From a checkpoint of a small transformer trained on Wikipedia.
Architecture: RMSNorm before each block, biases.
Each number is 128 + 24 x the weight over the matrix's rms, rounded and kept within 0 to 255. Layers, rows and columns count from 0. Numbers have three digits each.

# layer 9 attention key, 192x192, rms 0.142, rows 169-191, columns 48-95
136124115147135148123171137120132163096137161132161102106128138133108122117124126107158141149148112142127152126121114174140128116107117130177112
115084134110088137122111114173102098145130119131127091133148110125143144126119155123154108119143140121177131123139118119120163127131133144103097
149148116098141143128142130130128095131120179127144147116149129096162142122169123092156126137147130157110149148145171099123122128130133159135122
147132085133130119098114125148139130130106199130176133153123120130166107146122118130114094128114126157142116156105135132109140077111134114128157
129156173105143113105140130153133126097140107134129147156145144115128124123114092124119148110143109135088116146135159121126110117142117127141175
133153108123152125121136132102131135130158110162137164122137157128126115114123143110112138118107113140144130082128108131068120135114108138132134
147101140117101125166122151143128133161129122159113115111130121127106141109139129152150134086146164107152169127132149129137136116134096093126150
122159127149103136137118136112123158157076125124137106134142091133143129117141114118157098118155138162125137136110163098129131137164136126173082
105118158151119170103108128117147109119133112112110128128096176099169130144147134115127096166142112099121170134120136099088115141143159167120111
115165111110104080102155119128112044139147075147154131134167109141063125118123116097129145150108168119133162106111099105109154121120121096145094
131134128168119138133127091150167116117143126130109116110128082124111121114131154110103118107127116143163132127118085081133144151099128146125118
120106143108147120155110084109117199141132128129153098129150097149138152137112134129127122148105148105127126146133151134161112106131137152105112
122154171159135152118127119147125129131114122135144144106113100135142129135118144102121155180147126161116133128147114110126182119153129139107114
107110131141124141099132098114143122109159177092137125125124143148131147099107109116139134130097169132143104151130135126141096160155117118148176
136094115144151124139105113150161114160115132127154128169140135116160096164137098171139110129113132130134136147141116116125118167129090108156133
141171113170119119096114118140130116118160126116122117128149126117113139121119109122112125146136103131142102127146113145139121144137144135138135
101130127126144139131142107096119121144122112131097135144153111110132099135116144121131113095135139160124118142151121137123117123101166129140133
114132142137121117124124135131129127138135142122101111159115142130126140102122126132118138126113101128137122133146125138123138126153147148116132
119118112164152086141110154111140088096160094160104091114129135160130159149126134103147135133120132136103131111119146130130106124153143118144144
139153123117144088119170134117119151126140108095089150138114142139130135124114132137161122163104106120163119114121134155129117123130119111155129
148120133128148109098109144175135150119192137093109108137112147136118137125126107126153111139167169104112119135124101116134124147120097096108145
094120168145141123085144103143124117121136152126170145137120156150149125143171122125135104123136125162122102124162108120128138123111159163126139
147112146112091150113095103134106131106115126133168136124112132132138162149127159096119111139149134138120112111153120145107100118134100111111158
# layer 9 attention query, 192x192, rms 0.138, rows 170-191, columns 48-95
130147125118111125137124152141115152124128130124153101132130115115181106159124156114170137125173144147166119092149123133158145148130097113125098
121146118097138143136134130147142148109133153135115143120117099124144114169148159130160112071151130143126143135083092123092111128114124109151128
133117123152131153127133129112141108131126131128154108143104096093127126138123160138117147108138126109121088134092119128135113168082123151150140
089145130127111153177123126137111131140115117130116137156115121129155126110085181122127136155112154089135119108125137117118098090113135174088141
122133132169150122107100108096130118140140173163127121136126136124100176157127107135123134129133126113140127098091105094128115093137110093160137
139164135114112128120117127155146116133111144153124121144101127139107143111122132171129130122115125115109130127142140164149115131117111189118133
103149149114148127157134113118091090132110130131145135163122138111124136167150129132123142101198123147138117112141137109130135150128123127147132
117125075118126134139139164119185132117096151126159108125110121122107132113138157132150135086125131140139137107124136106102105133105122115158118
094112108086130117091145102138117132139127150122131140102111134131108126128102112136128135181148121128149113099159107120145140100129095115129125
120161075082151115104120097103078133096096110133138116143126133155126131123135099151121100152129134140200143107133103123161093109142116157138149
158142108099146118124125112136124112146151127153093134168139136124109120126136115125119156114129101138118100097109102116142121146134114122140120
131090142157120131153136126117125127082094151105123150107143112120189105156103134106115153185143114127149153148108111129114144158125153135127102
106108143152129133142121129130127106132133172119109111138117152109105138115123157128110132107163077117140140104140119121119113128115109122132165
140104122123138096170137144155132138135154115172115138161128136130144131122086164144167114138157137127076113105145132119142112141159111124164147
114131110159129121163151116126115106163100154151144133120132119113117077137108126139112137134139138173162132128140150129145127141123150148116139
111136118131100111120142160105122105128143145131107118143135102131161109084151150115121130147118093100155141113102124097086138135091116137090137
103139145116142115147168137143115105135139154139147116125140142109138182172141160117164157162093143094157101133118148165124115121106134148130102
136099136144129128113109146161148109158147110153150114139140145147126141132128115126115113138167091142136124109095110146150104139159109116102147
135124116113102163118156147128117138119115119113126148109138152121095100135128161090136109136134161138169124123089119136151126127151094135131139
141117119119138120129099121124138163116086129103151106090121147130101105110146110112102128129128130095128106138161097123115117135127120085100097
100118115128151138118129110123117111129132148113142142156120120111154149140067140123107115126140121109123125123099134105125153118112148119141117
128148125119144124064143111147147117123138131144133114090121117151139124108103117144124134116128148147105108136133100089153148129115126112098121
# layer 9 attention value, 192x192, rms 0.173, rows 128-191, columns 48-95
141081095158166113150135087116096135116125134118144083103131132133122120111129129157098150128114102190153140117152131134096126121117124121111107
109137102106147125119152172133109143106149114117148136145109133151110122103135129116123128159128106155134114131094159116166124154141141129117104
123133140104154132120144137109139093102143149137168153149125091115146128121117127138145136099116132138095112158129119103156124107134126132138129
155112132126129125114125109117116105176163108140104146144132145140159156083115164147122109128133129158077161156125087092124118151114140129128089
118139131084141117127150125122116103130126167153117175138112177118107136121127121131114133091140111136135143113126150093171117125103152144097115
099152090150112082090131115162109130140112118178133143123129152122128174133132160122125129171127139122120066153136159125139107097126155169138133
141133118098107130154110102125111096118105075140134178125085136105110152131115140156070108131122126137095129158163105089152114133128157145135107
134124113131166126126116137153164149122087131142125117109120135139114101121165154087127124127135129147151135136144141144160107140165126131146126
130124131109165137089088094139156135106095137151096152153166105154175116124093133127139130152147106130134166118137119174109155119124122143148161
166143099125127103128113152145164116108129100092097103131101132126115116117128122123141148145158132116103161109131112133139158148120122125152083
112121130123121138145120137135129122142186172163142100114107150126127098130149130131129122141094124124127135144117111117128122138099143091123123
179099111110122121119121104146121114151142129161111119115107104115126109100125132131102128117137133127118117135153140127107124152157114173101111
151110143130096132136133130153136095135159121166121151142155102126140150109121135121140119118143148146139090079139108125127117108140092102126113
139118108113146146126135146128158134123130122156134115122144136115103122141131136109115112160139129158153128138132132107112157157149137096161169
120111119137094150148134111164131115147141113146124104134135107144128098084114100131095106103139151150172123136133150139121126107128092146149123
127150096126133116141133125161108107139134084116122145112087117142155169116150126132123131117158131140113108098108127104120146159125147136108088
139121087173138108126098110111162100123142132133161129135114112119117120106132115120145109132117108125141126130099154125109152106129120127114128
130133141123123191133132165122151125092131126099146150129094114135137137159136126141122129140117106136150137121113154123093139144126134126115113
117115105117125108127085164127114140127120114133135123112170144132166143144120109110120141148113147121088124155123137124129104146132111122142102
110114141132129140121154125105171070126126144117180117146123122129116121136153117111121135119094086118153120115145095100095127143084087164153110
117113137152128142117130145113138088111124129102142177112111121132121157142154111114123122130134085088138154087125139113130134125130092175146110
126157126131159125103104100125138135157149153117143145137091130095120110131135125150204150115134137126080096128141137142128141135143118101115104
130119127127127142136137124126131090147131144131154095127127136142146109109137109071116113105115136126114112118147148121135157137164167120089122
141131180141100126119099161062131136113126160164125100115136115087109097149113147091126124082092149101149144119105097098118150093148126118120127
129159087138093124123115118137140108137156132101138114129164112106116101130140151124140159114114141136114090125130129136112180169132139125095128
108104123156109108113174154146136111126185127147127114135130134118119125095134099083134144108110126159128144150130136105132104106103135142144135
144126109108139129155098135090077109088105107134146141159147145127147146142168130155104137097116130118076150157115135154115090112094146118095130
159139145125156119111132130132148118160113125150143114074127138100105108111095102147130129123126158117126122116152143124140120085115081135121145
142149149096089113157165152126136111141139138107100151111099113122108114122158119130114117111108127149116124131133129146121122087169115141105123
162111139104122143111145170111119167106138124125127121126139128112100137136106136112140134139123120120162133107129101112134123100147113103133126
113134156086116124139127124142138111123134141141111122125106121141131130130170124100151111093162114134156119131099115117129137133141113103125120
086120172143124071128139134087093158140157117118115130122108118132105111127080145137155112142104138158118131153117109108105123118143124083112137
125160141135103126109145125113133163125139135129137148111086131120149117143138124146139134116093129137124110116133104096128112131108171139099084
139123143123138137138127108121092098156121130138125139132116106154129125127125121109106102095161142090102118121144122114140130121127124115129104
103124102080144136117116163126107136113122100139147113153187164108133149102142098134138099149152166140113153115120079148152121120132139152116102
123107132100120121146109129130101174173136127156143154153094133156125128155135151137104139158129115106109151123100152081150161102160130149125127
152141098134163107156123127100144117120148120146129141118075134159118148096154074140105124151122103135124111135125129134142096121136107141101146
146125151135129149155145133118129145144159122099115120159110120173135154102114108109143120136118111115190123151137172116126135146143119124112144
106125091131136119112126129147127130126130122127159145103114157133140137137164123140155127137129125118095115112102134120153129156126090110118191
113144149133148153099151113156071141149144166103136138128107122155171151144157112153117139158147131115107128164113161110147136138160135135120146
136110102148109146096121127114132110121158137113167133130121137110097133137132088162091124134135147160141076113138134111137130141129154120159135
093131131123114112125135138133091153159150123153130063124136140152130101093134128120127115133120120140130122112123153133137134111188149147105151
099107104108131106152138107156121138120137098147107121172125108137151137147124124140118157168167128142150126130119174147115105142111126116115119
122152117125139138139116111144126146148138133146136108148130118166164130146132108107148148095123118141119117128155163125111122108139124109131126
140066080132169132111104148138167104132154174133128140121140117153114107128104153116135134142123111129156131123126128172086130111134107099144148
128147133134159115167140126107130147130104127117128142142149122116169110132124144115136100147169125126178081120127152179129110123121146124106150
122122149128110160122133138127140116186098109116104088140114110117166116154129150139158115133142113135125133120140130096123118135149133106141138
124152138110147112144121167150145134130143117139119136102114141103108130116153143091121165115105152138112101138156112105117112117122127173116164
127107135181134134106105132109142114142152139131082095164135116132137129104126136118142146127110146140129098130127130098110167144140145123124137
118149149140129122114100106162139143142147096113123121129104124158134119141160111127113098131104116127101114141145176112126136102148135127092143
106135156117094116068144140088130128117123153122097113114074115109099139159138157131135133054104065117086120131116098120139164111121118120138098
146116088110147150118125151114133165094142150120129134128134143112092122154143098109142108096123138120123134150131137095093152076112122144124123
142133093140114102133118175202147122147133136121107152095136091114148089133138126127142161116133134103131107153150121137104138147144117161143137
133128103127136126142117142128129155148132147142155122117128161128121102108113090106171140147130145105143109142162130156132141139126156158142149
149124166091121141098088141119105122128136104119160132142135127164125174136154128129123128122112145122113122146140136138152144149103148191134109
146156155120153094127144135124123122123130133119136130139101129102140123154139134126133161099101111125128117129130143127132139117136151135139117
165124141091159102125107129120125169165103128120130130133111112107087134143137123113108110111150143141083132120141150101112143157167121143120142
106147141125115135098112146123128140142091132117109061160130115099125118118104106126127118096129154148153077131168185115149122130160138119135121
135115156120129135135109134137119149105157124127137156126128117126129107117134161122145100129128109133101126131124143117120159126140136157160111
133217125160114125152090133109142123132121144143121128111112117127101141119130114120149132139120149134101122130192097161143145127140133175117123
139097101131124165148129140115134139115138096117122157098152118138137125151097101139126114135137095113152153084117135139128136157130152123157129
133090109136123152146133125138138115137096145083161151122115104122103129094085123123111092145150100136157134154116139143126139149083110112107129
122127141128101139128126138123155136123125083129122121124129137098116141140153124167131108124148120135125105150142146139111116123128115123125127
123136119113111106084125145097106118128122098125137139129092123082130149142164162157136118118082127158143154132119102143121086124158131158115122
# layer 9 attention output (transposed), 192x192, rms 0.149, rows 128-191, columns 48-95
109164163176064102134134131156141122115127139129119174163136080130150129158160162084131093112142163068086119110150123132149114103123150107105136
132109139136099129092149091112164143158134090129115132106150096142123105134134118135133098126166124109161128125138136115120121107120159140135176
112146150133112149131100100127112126136121125114130095138139152123127104149130160124160135189115146169138155149131115130119093157125114125156111
111136158133100141166127105139114100119114127140163095090123125071071104175110130136142130176130140104150121116135143188124135128112108138159127
127148108118130128181100108120139181138076098122139090173134130111159124102102150119132122111129129123117124139118123110114116119116131121143124
126120171108096108105108125125174130108126118112098109095136102117140123088141053101135097088116137145137141110136116107080113143162131099143145
113114143159152107154130137115144147094136162138134096145133142108144119121134129154157146132110155176135110126103149132115125148109117139128096
134108124122126131121146145138132146133161117106096096125161099104125144105122129156118126109137151120114086128124170133124149135112139146147101
136146115164117146147138127134105163108168115140115128102109130067064096131157104087106126129123140086087141137122108134128111136119110075141101
095095154135178125141164113108126136169119146114191155152129136122132142128134143151143142147118132144136115145153147140124116094125183148110152
116143122106116142131161125085102110154088135108091146143140116140111173160114141117129141102139142129121139129131116143146129119127145127133109
134134121122158152122154174146137131097119145096154151104143132115129132146161155160121110113164131154148112094083133168116139141100127090152109
138157120095123110144110141108125153193134108087110137117123168154107130140158103142120138168109156103157164147098118114138154113114154118133104
142121151151128156120119141113152146140084116118096104142156133164105121143113114120129151116138114128102122109130102152122119087143121126068149
111114145125154103152128104159108113125152145096101174134143145096156125162150130122134160149126114088125120137117097101141141171111133127133125
127102120122129130110120127133116156155143155095146131129153098103096100156121140144134121146128148133179113134105109129134121123124111141138203
112090108125132131134127135133151132104144146132130123131137148163121139126112122117121111116137150111113163085147115128157096143100113103141145
152138080144111096130137142106138120143146142123092119114136109138134125117117112141161138140140162135127098149114122121140111126123174165129148
135121152074113100137146168138092093122122123088103131113112122110152147108147163188135106120135111123176161112121142118145137116134158138125117
119113122147109105114083174189109115169157138160113153104127088131130134071119162152155119124154172136111154121111130153134091137192124126129126
165120104124122131142124135129147112113164119143119105144136112136133132142110148133143131090102118136126105110098122120104107170095145132115173
118112152142118106131155152127114143105107146171142125140143120148145130158135118122106115081127126144128139118128146124156093119114157172181134
117124104132130084108160156076120108110139092143118089148125117126097129146111152144112100100138128146110095094117097099100147117144125151187124
096128129108140114135144130129123127067151164127076139143123152123110126105123121164089096112147134143128113172088095115074141176081147137113103
137124116132145151119138150131104121128148113097164140162125126160136137153131117139141117147146132162131174152099109113098093111112128116159079
156102159157116152103187125131149114115136130094153135092121124134139137128089159125102124135135111101075134105106117119146146146154156098121164
117112123134098138102155142130136101144156142125109128142089117149191116126108141137139115129138121119134132085172115148121136150145126132139087
096106130136141116135143138126175114127129184148109130148121128099137152157164123139106115126173123126138141146122113140120094165175132092107100
157104126114168165104083150110122131119110150153124144159140131112125151143116095134103099129157130103130107131123103123123097153112133111154105
119150121147168128140145090167113111123117104107106186156117138197111099110103137093100102106161183138116115142128103127127128160143148145142143
129135108141126139115106110125097149139111101113136125115092140128169102070133101127076136164125138154122129149129132106180108100125134145114160
112138142106135157107137094138132123108104158124106144147166133115118099143127136125095140143157110105123097122061150127114102143081132168134116
138141135141152126111085163136116133132118111116160111157115118149110127110141149115147107151157168111111128127111149144130112157138121118166129
140149128083123087117161133156170119116127092102113119141121124128134116144135108164124155145091125145141127117108150139124108152136116161128125
110145148140095125119114109128131123126099143151094121121100148137134122150115167128124152126126108106123159160157174107123130122101119126134152
134154100106125100104112118082140184121152117096085145104136149117161144127083142117143141149112104152143132080153145115108132128124115126116121
148127150112143108082115117149107146105130133127137180141143113126135076111104173127150115085115126084112095072166166135096118142127106140146132
136136113107135104116109118148132135125095110170140144089133142119149149148125127139155126127143140141128104112104118107168113109085135101125115
144104125155094103137130175112152119130147133093124143141090120139129138121141117132147118112084131169152140123162151130142147152154137170122094
089115115121117114138108109078114138088153113164122135088179124134139095107153118139135083141135109162137133089163100158145103081125156126097129
159130148131170154151138138140104113151105164138124112142162066133160141179165150080174130138118191121119162154123086143114108131148108142149119
150133169134169130091151141102155106116106082127127113108142096112096132133120118103135073161131149144118129152152100087140170096101122094153130
127175107147103150118105135107125106125096149117155133078125111115154133158121114132122184101119109106119137094135111122133115132092142150119158
170160165151115081095130120149117131099127126124135152132137144110100155132144112128147115160110102113150150144116118150115114121145142147135123
133131131144111130158146128133166122126118158131106131134166171120126168114135118115132152091119139115135131137109114154153117143150155133134107
145124108129120137125113126133124145140110134165085135103129139171121104136147128152113111141130127111128152153146136103129139111130158101109138
126163123131125136126128122126136102174155144123126114128144133148129111155124118113115137152140087138121141131117108159115133137141123107090116
129117178151144187089081167126129157126099148110152158122120115087107105123110159135108110143112121130097118125131122120137174146112138082137101
093136112123129161145144134128137083125129172126156099139131092165073149123126127105129129118122116116087129105086106109116115134124130145175110
122123096087137122106177159089107117117132197150139132129155146150112157115109157125147131160153153123162114073137127133106132130113126123133137
138132074155154129162081129146127127164094142134135157140150114124111129102145128133123139120193139183143115111159148145104115165110138144163151
101114187144099117111172154134146122147104105178139122158090160137173142090122158145116122132125131163104134102131095124136133166146136114126103
112119140106154127108137128147141131148137156100138091107130161143107157084140151145104100117141159125148121125098090138128117120144158089120159
129135161160142086127156131127109105088099185138150123130105132133123116114112163122119106141114134144099168151109118123127103112101109060128122
143108100156151121157128084174115121116124143131104125150115091101133119133114134137116105142068090129156134101125107126185137123136098114154141
137117089144107154117137163116131110149116093143133151144154115135081151104130138110149130109109124138135113119133144132104136173123081141132136
087104120118138166118138170144127119086145134168094100150171137085159112080098121128131120112122116135134129099112121132070118137113137127121084
130112137093152101124155080120138102099136116135109111103126138127118135132101108135140095135121095109054150155127139118133103094143117151119128
137139114113097122126132126128154107149113119118117083108138130132133145145163162119136162090137135132184134123130113155137104141121125117135128
114111125104157091096156137163120144112129124112144118138173122139103093118119136121120102127096129152145109153109138148143111141141086081165111
140143133160134139101127074150128126143143126110119109143099123128074142122114169141116141080135125105118117173118140144166100111122101164082135
130155142190151135168124131141142117118139111140121122132091149121117147138195143148128152144134156133085080112159112149111129096128137165122111
136104116132137129130116100122066130140130141139122141146151128137105101117113131116118148131125140127134154101098144141156123136116158140125134
179113156150153115124096126165172102120159122118110148115130101108122107110123118132150127115148123140127116107153150098148125136119149149178122
# layer 9 MLP up, 768x192, rms 0.168, rows 0-54, columns 48-95
162113133168120122144159137123127104188122142089145127143134122107141148134105120111152119107074128116147091145147130137083116140133119096134114
157190130133171138116130157138121150118144203131124138128153125177129145113180142174118142103140124136172094144101168121157093136199097138145099
136138158173115086156122137144141136107115161128132134105183115123139143097108148088109087094128139181140144099144076159129119148136119119143105
101120098104105105112124143096111089124125122075103164091135132117150115156133201170119096147126126139116131102122138108117116154105130146173156
143124120119079084112128128168163099134111154140102159118149208122135124121168088141124122028177149130128088134134129087121103120124113121122144
169110105065178113128148145152103131127117129109113129141125118155119092119138136118037187114130117149130146145095141156127093152099104124158142
108113104133160135143108138136134107125098069132147114160154127076130189077140117098142178155135171146155101079091136154153122109104131124113129
134127165105144088115115136107170147116118101111126112139114127108118151092119122051142148086095162155134105127127124155109157123173163107125138
120143131098180137124134098120189129163089127096136096137127102097091137143110119167140146141169187104137136109112152128140152169171161170170103
134141104123148144117125111160090120137142136108119172129105151121144131179143112125134104139150089107164103181114143137156162140134146159150145
145109138139130171121190153168158138139105158151133125155081172121167096133117115145090126109151144129127131115131139154137123101115109111175073
097138151115128136098102076138126128174124088129155165127137129126113128086103138099125103114120092111091136159090158101104135125134129124137165
156158134082082104146145107117179175111132121085102131117093132042161075109111138131170151081122187151108162088094108176169133095077110138124067
155136108128132120133167136080119140129105121125094117157155144109171109092143158116104115126186163111128123117127102169125132134083125152123146
145152133105105107123122116129168145089152151105148113129151140107120104126179072097127140132148098148137190137097132075165123132135161090150103
160170118156109147135117114123158152167106107125105118134130114154150110134112118114138100144132128170111095135122110128115148167120090114101132
114118145128109126108110150120123130144161131097110091142135173121128110157135099138116160162123146137121158084098103128118103105134105093147141
086163118149140135114091151178155156129113162158147139076136138131123089096139147146118102196085114118122143130117113142145154157096118086105144
145152165102079170124097118111121129116146130143138093156126178152104138127111138081109107087104161135113119154112123069145160155139126140121163
160109117189102138128159127195094169145123062112091075113140164145110102134111156119127157126107101091123162112099128112131109103124131143111129
127152137146160113120092139121144158120122131092155132120153103118155158115095086128077142145140133078136122087165092132138115142090102110114103
164105143126113131165107139121147131153155154144150137096061155157135119128157121092128137131126158138093129089098138103124152087184145130169119
120111130132089088152125150135102114136153132101126125132130133131122095143164140132113079143140103131169125129103164137131107143138120120138127
172123134108121066112171120109086133136129123075118115119143133143101137132130141127125149155135068115111146145140151153142159127144139179107121
080140170194076123129137126107160155185111106138133079138149123131146119073114127127162125115180131147091176110096109127134080108085131176100173
129157099138110153163161124157083119092158166125097141158116120145135142136124120081146127097120142133173155120105138097116143180179093160079144
106154122056108112113147153122125149135131120149105135130132138101110121141098115104142110116126109140149131115123141102145122155117176140149112
141135185132132161127171130102112133065137162107108125138142109114082139120116104142137119100133130086129171141142159094088139139170107146152129
068132203052153089137152140117110114138115109094129129132131113135154100130137127132162103152123136112127139126137096142133151159075176153097108
145129082143087139172133174121122125127162160103136103147146113119142141150115156133172155095155111132131142129160126114107134141138180155138110
095161087112139142144154077139169124131145102080147106143118086153099153134134060150093083131139163085106162093127125185123132077096140091135140
131160147117076146099119131190102113149146154109047177149136137134126099107093154116122165154115136124127134106162105159115137062176143145128093
125126116139161118105083173110120085175155140104128106106144124161110141117120107129125123123084116116109115155166151120145076108110132137129123
130100103135148127152130158101099134145145111115093134153113153136131151182106103154123106129148153126117126120103087146147117140124126109178109
102158115156197126076121122181145119139131113177081151081137131146121127106108117151114123101148128082098141122095181132166091104141127141128139
113111160136190087135133163130116143168176152111110128084096055127142122134100101141122150119151137108153134164188133111123112089117106146150120
159127170148148117163137131141116155128169090117128084087109142137165134138125118102136122155117123169165141147120129105125149117170145116101095
136105113123149110121138169141174150099135118105113138121125175144145152158151125139144117148134088122118082142121148112094124100093142143133138
150138139139120130128151123109128193183144143114147130096140137125142154154107102089135163102117146150092159126161106133089167095105115116180140
133102088178117145130101163143093124108126089115135120127124133126150119141148095137070119162150130123141168132158146107144129124089116130114144
125150113144119171135158135166114144097157156146133137122108124167184125145107172121124139089111115148104141128146100141129145114110120143135126
109128137161102148111126157122201118140120137154142146123125143137123127101131147137119128126149140141142127095150092169154124116125103137095138
130146140104110112119118097148159119098161133103103087164161118161161146106113134079118149126131155116116147139124109098092136107147135167091174
136112138117087107141150102101113143133135135102140101147126128137100087122106157139109145118131092151131138140144148150113161109105096158107129
118154111148141110117131135107145125087123125143118140153115139109135133124129174130091153110152108122117105113110092115127172139135121084149134
167110112106090123111130158115061147141159133074165117157115132109136157161119135119108166108143167105124138142088129161167130150099110117144092
124144124142121159134167122122134159158106119129137146115165110187146108147129116137091141093132116125159137113100130164135103130102131128111092
129123102117133094118169097124134132127126113139125116126105174178085151132117105132125126098146107120134170129102137150071063162143141113139101
150103122129177123128101127110168104127123140113131146073131116147101174103109139129117094081119138110123129108154145133111058185126139170159104
105144146154127143121133117166129120120133114151131112134161178138120145164115148159136128105116143129145148130139091184123109148094107097116144
145170097115097090141111106131103133134155132115116086110153130132161107102142173128096143150140143109130154126136128118144085089147117123130157
129111145145144182118129144109148164130090104132163174178097076096110112124154138146099125106162121120172131135159131133071134097115108090123131
132177132101142129118140138149127093144083129107140163169169130100147136144111148099088123107155145174142156142083155111127148129149129127146111
150133096161158111131126121161112108123133111112140121153138119127156082120130146137121160143201085136130145099131137135128136148148156132105131
128121133147157137157113147149139155126132105115115107151094126152119107147141127117084153118183164131121129170146166162176073132150141130118118
# layer 9 MLP down (transposed), 768x192, rms 0.176, rows 0-53, columns 48-95
132136123149131093100102116135117178127131142133135129139117105168135147098100087128072139101137166167118159131113087118154108130138130156127121
164103154091127101135070145093140076114131116131140088167132125108089127104116110107138144124107097108122127112142108146133103129126111139139115
116130099125162158125158095148112136135135143115131114114121099145143142093142088199157140129145119132133124143174108082124123153146107138093098
151157110123117135122141130131130138126122120137129089175159093151057136120151088132100148133101131144090135125147091163122139174133114128110086
121135171125114101107176151142139116140099090093131144130138147135129136155082096099153054152146133133146124133105176147114123139151125138143123
114153140069140197121162128174148126121137103152126122149117136110118106146114120161151122129099134127130136112140101106109136122135113142109151
119144072163179115130124151195188133128188131097071134121134134117123147117128144107133113120138106100174109134151089119118138092160143122129125
121131142116163147102152149122139153161163093136132092146095121099112133081142101089102167120119163121137131124139150139131149114076120117101140
149149137094150099078114087062115142123155105161142142070114134146115160123131147116133116111153120149141173146151132138136125127171113123129126
176116127094123137096124128149162111128120122118123109146145095136113097120102124144110085141133132126113137087130114143137126155117159144124154
140101121138157127167153116133114137139131129139125075108065090139118080132117138113118135155074107152151111112121156167176136117118158144140115
096176114122092145156133125131151101171147189098130083102117127129135098131098092141093090121161116151111102113113102109109113141129155117137094
130110118099121120135128111116164117139106116144114134171152106087123107154139145129105134112170129107128167127149143150110173140130091110134097
090107098117171150131137093140134145142086116129143086144135172176164115138104136132085092165124120141113136102197126129110137166172135154147150
107125147151114136106130155090139114129127089139144145121168131103133122109129150112129124126104111148187109079109117097135060086095124185115116
079151136100088147128124133126119115129114135148124128102100057087096119132122126131126143112084160131113143141112130142170137131141129083173139
160171127126149124150110133151103164107143130127094167100115094144142125094119125153143118110104127168105137137111163123140137104094136123136097
126123189138068135123137146116118085113142109121140135135123132156125130112141090121144120113128141107122147134112161128098154126153124128138145
104145118121114160111146111141125122105079160133124119129204143132141118123129102137192146101149168117124118087101117143095146183122162145115123
118078091131158088112141141084086169157065132121082083164129183200118182132155123105106140111113150143116125126134104113153104126141116132102120
159116120133095136147144119088153095150085129167145132125111127127084109158157134107150122091103130148108099144124138112113177143129151121126129
115116160133181142150092124122108115146146128149140139157170105106094089146146119154119155103126089117127150125175090117110135155094141130064143
130101124136162157129143095127158138148125109147117122143123096098134159113112140076126133160118133171120140112113097165118141142135123103139113
116133157087124125131136115111103104145115154146117146096100097163133141119136126101113110117132148164109156134066127138111102154157136121083125
109064126118088122130085116091149112145127104141111175131093172106120120172108111171161147131147117166109084146107132128153143120141140164093107
156104141128165137106112161155139142126109142156168129121153153138119102091111135149141125137111132102152059135153129162141120100116155083146106
124094135115123151171134125125156114137122109148122096138130129143100130136117112140143122187101132170157133136125092163136107088120149128109134
119146107143123118089056133139116168152091103119144140087111104140150069118149124131079148123117154127139117121090100110131153145152132125142133
161139149127098110091128131089130105153108124145079128129113112075162134185146119115081106134108069115137118128115113139151104142143143156130112
120106112130113163144097121163157099136124101168152129137137111130111123178096143176119169098178116140147127154086187139103151140144115106178195
148126150136088126137175166139116117109120124136150103113134162079090145157151090135167131185156137087116145154119131137129144096112153112122133
096130137104106103169155171145100127103124190163146122108123142160150141102116130141122163148139112119155157123133158126117128122108120128157176
139111114100107139139124082123107143134122136116121094162101121135133125114130153108155149116135146114118129112120118149137166162168135134097142
130139143122154126137146100093143115140093119125117129106093138122131129123149133137101143181167130109138150117130167162150123103070138142119128
151142146081148092139146168130167093134114112195117169145181151151123111146125131127081137120130082100104140098075170100176135093124114116138133
096131183142126133125123135133162147083108120144083144106098181138138183121075160149182112147119110095125209157101069072197106120125106108123099
079161155138104108115119164124100112127121098181122149140161132122136123115155122114092110108180087104142144112084131158135155136118145140134156
133078048095128108135115151110119108110135114096059127130135134111113186135113142138124094154114142092134146105123121176129141127107109142124167
095122126118125140096135116122151141117139145166117149146144140117134100096155152112138118121131136137131145142138112109129075113150111110132127
144139122106144065168166107123169137124149135153137160112100096158098123133116150107138128106137159165130113164118097177111135147186085122099116
108125118119134130095087123132162159173140137135150179145121149152097116132128147093119043162113117131138106120138069117155109156108101100108115
161152083106169121100138118122138122088129114129119144094137099124147106125116093082116138135124139119143143153150126093129133092144132129103139
119117127115177161083105129137118135131137166142125143149133146162112129167127135127126135123145148139126131112132103118126188030165127115165134
143166107086148147193116135103121094135137130114153138132133126108127162168149122119140141130152116123147113094169159138124135103118118102079126
125106114132131141137128133133108141147138131111151099092137089136100141147114129122164139153147197116138106137143145103122097154097124128118143
150142127162084102119139101134122108072122164123133121100147138110113128152130139118108097126138121157135140139121109084123128146127087118116126
143119126076095134146139150150131076134123097125123130122100107098131156164026162161172148134136107098161122121133128139085083110162160122113135
161105122166131151140123134153092140103125170141163111168135130111107123122148119160103124137104145134150110112100124113139133139153131101077136
112130170130156113119174131129128074163118139117142083099123061089137118126131120156136144128126156116142173162201182128129122117107113101118114
112111119168095135142119104155083141138166087146137133093090116079093108127147118124113113122184119122134130084152126150108147161153130158141118
135091120084151132178091062131150099152115134119129086123112093098129114112088158126090163149136147170069146136144079136123119105118132142178128
133095134078150107082121115138132127124170140114098131164119110148088121136138161094146127120121137132098159122104101129169121140112127166157142
120136113126144127136150105095085104107132107111179117150077163182112144122115170102141134127146148076104137104139132126097132111107156133100096
097130135124153162120136128139161119127125124142124132140135105145147129132104109088136085133116092111088147139108115151104156137107127119095118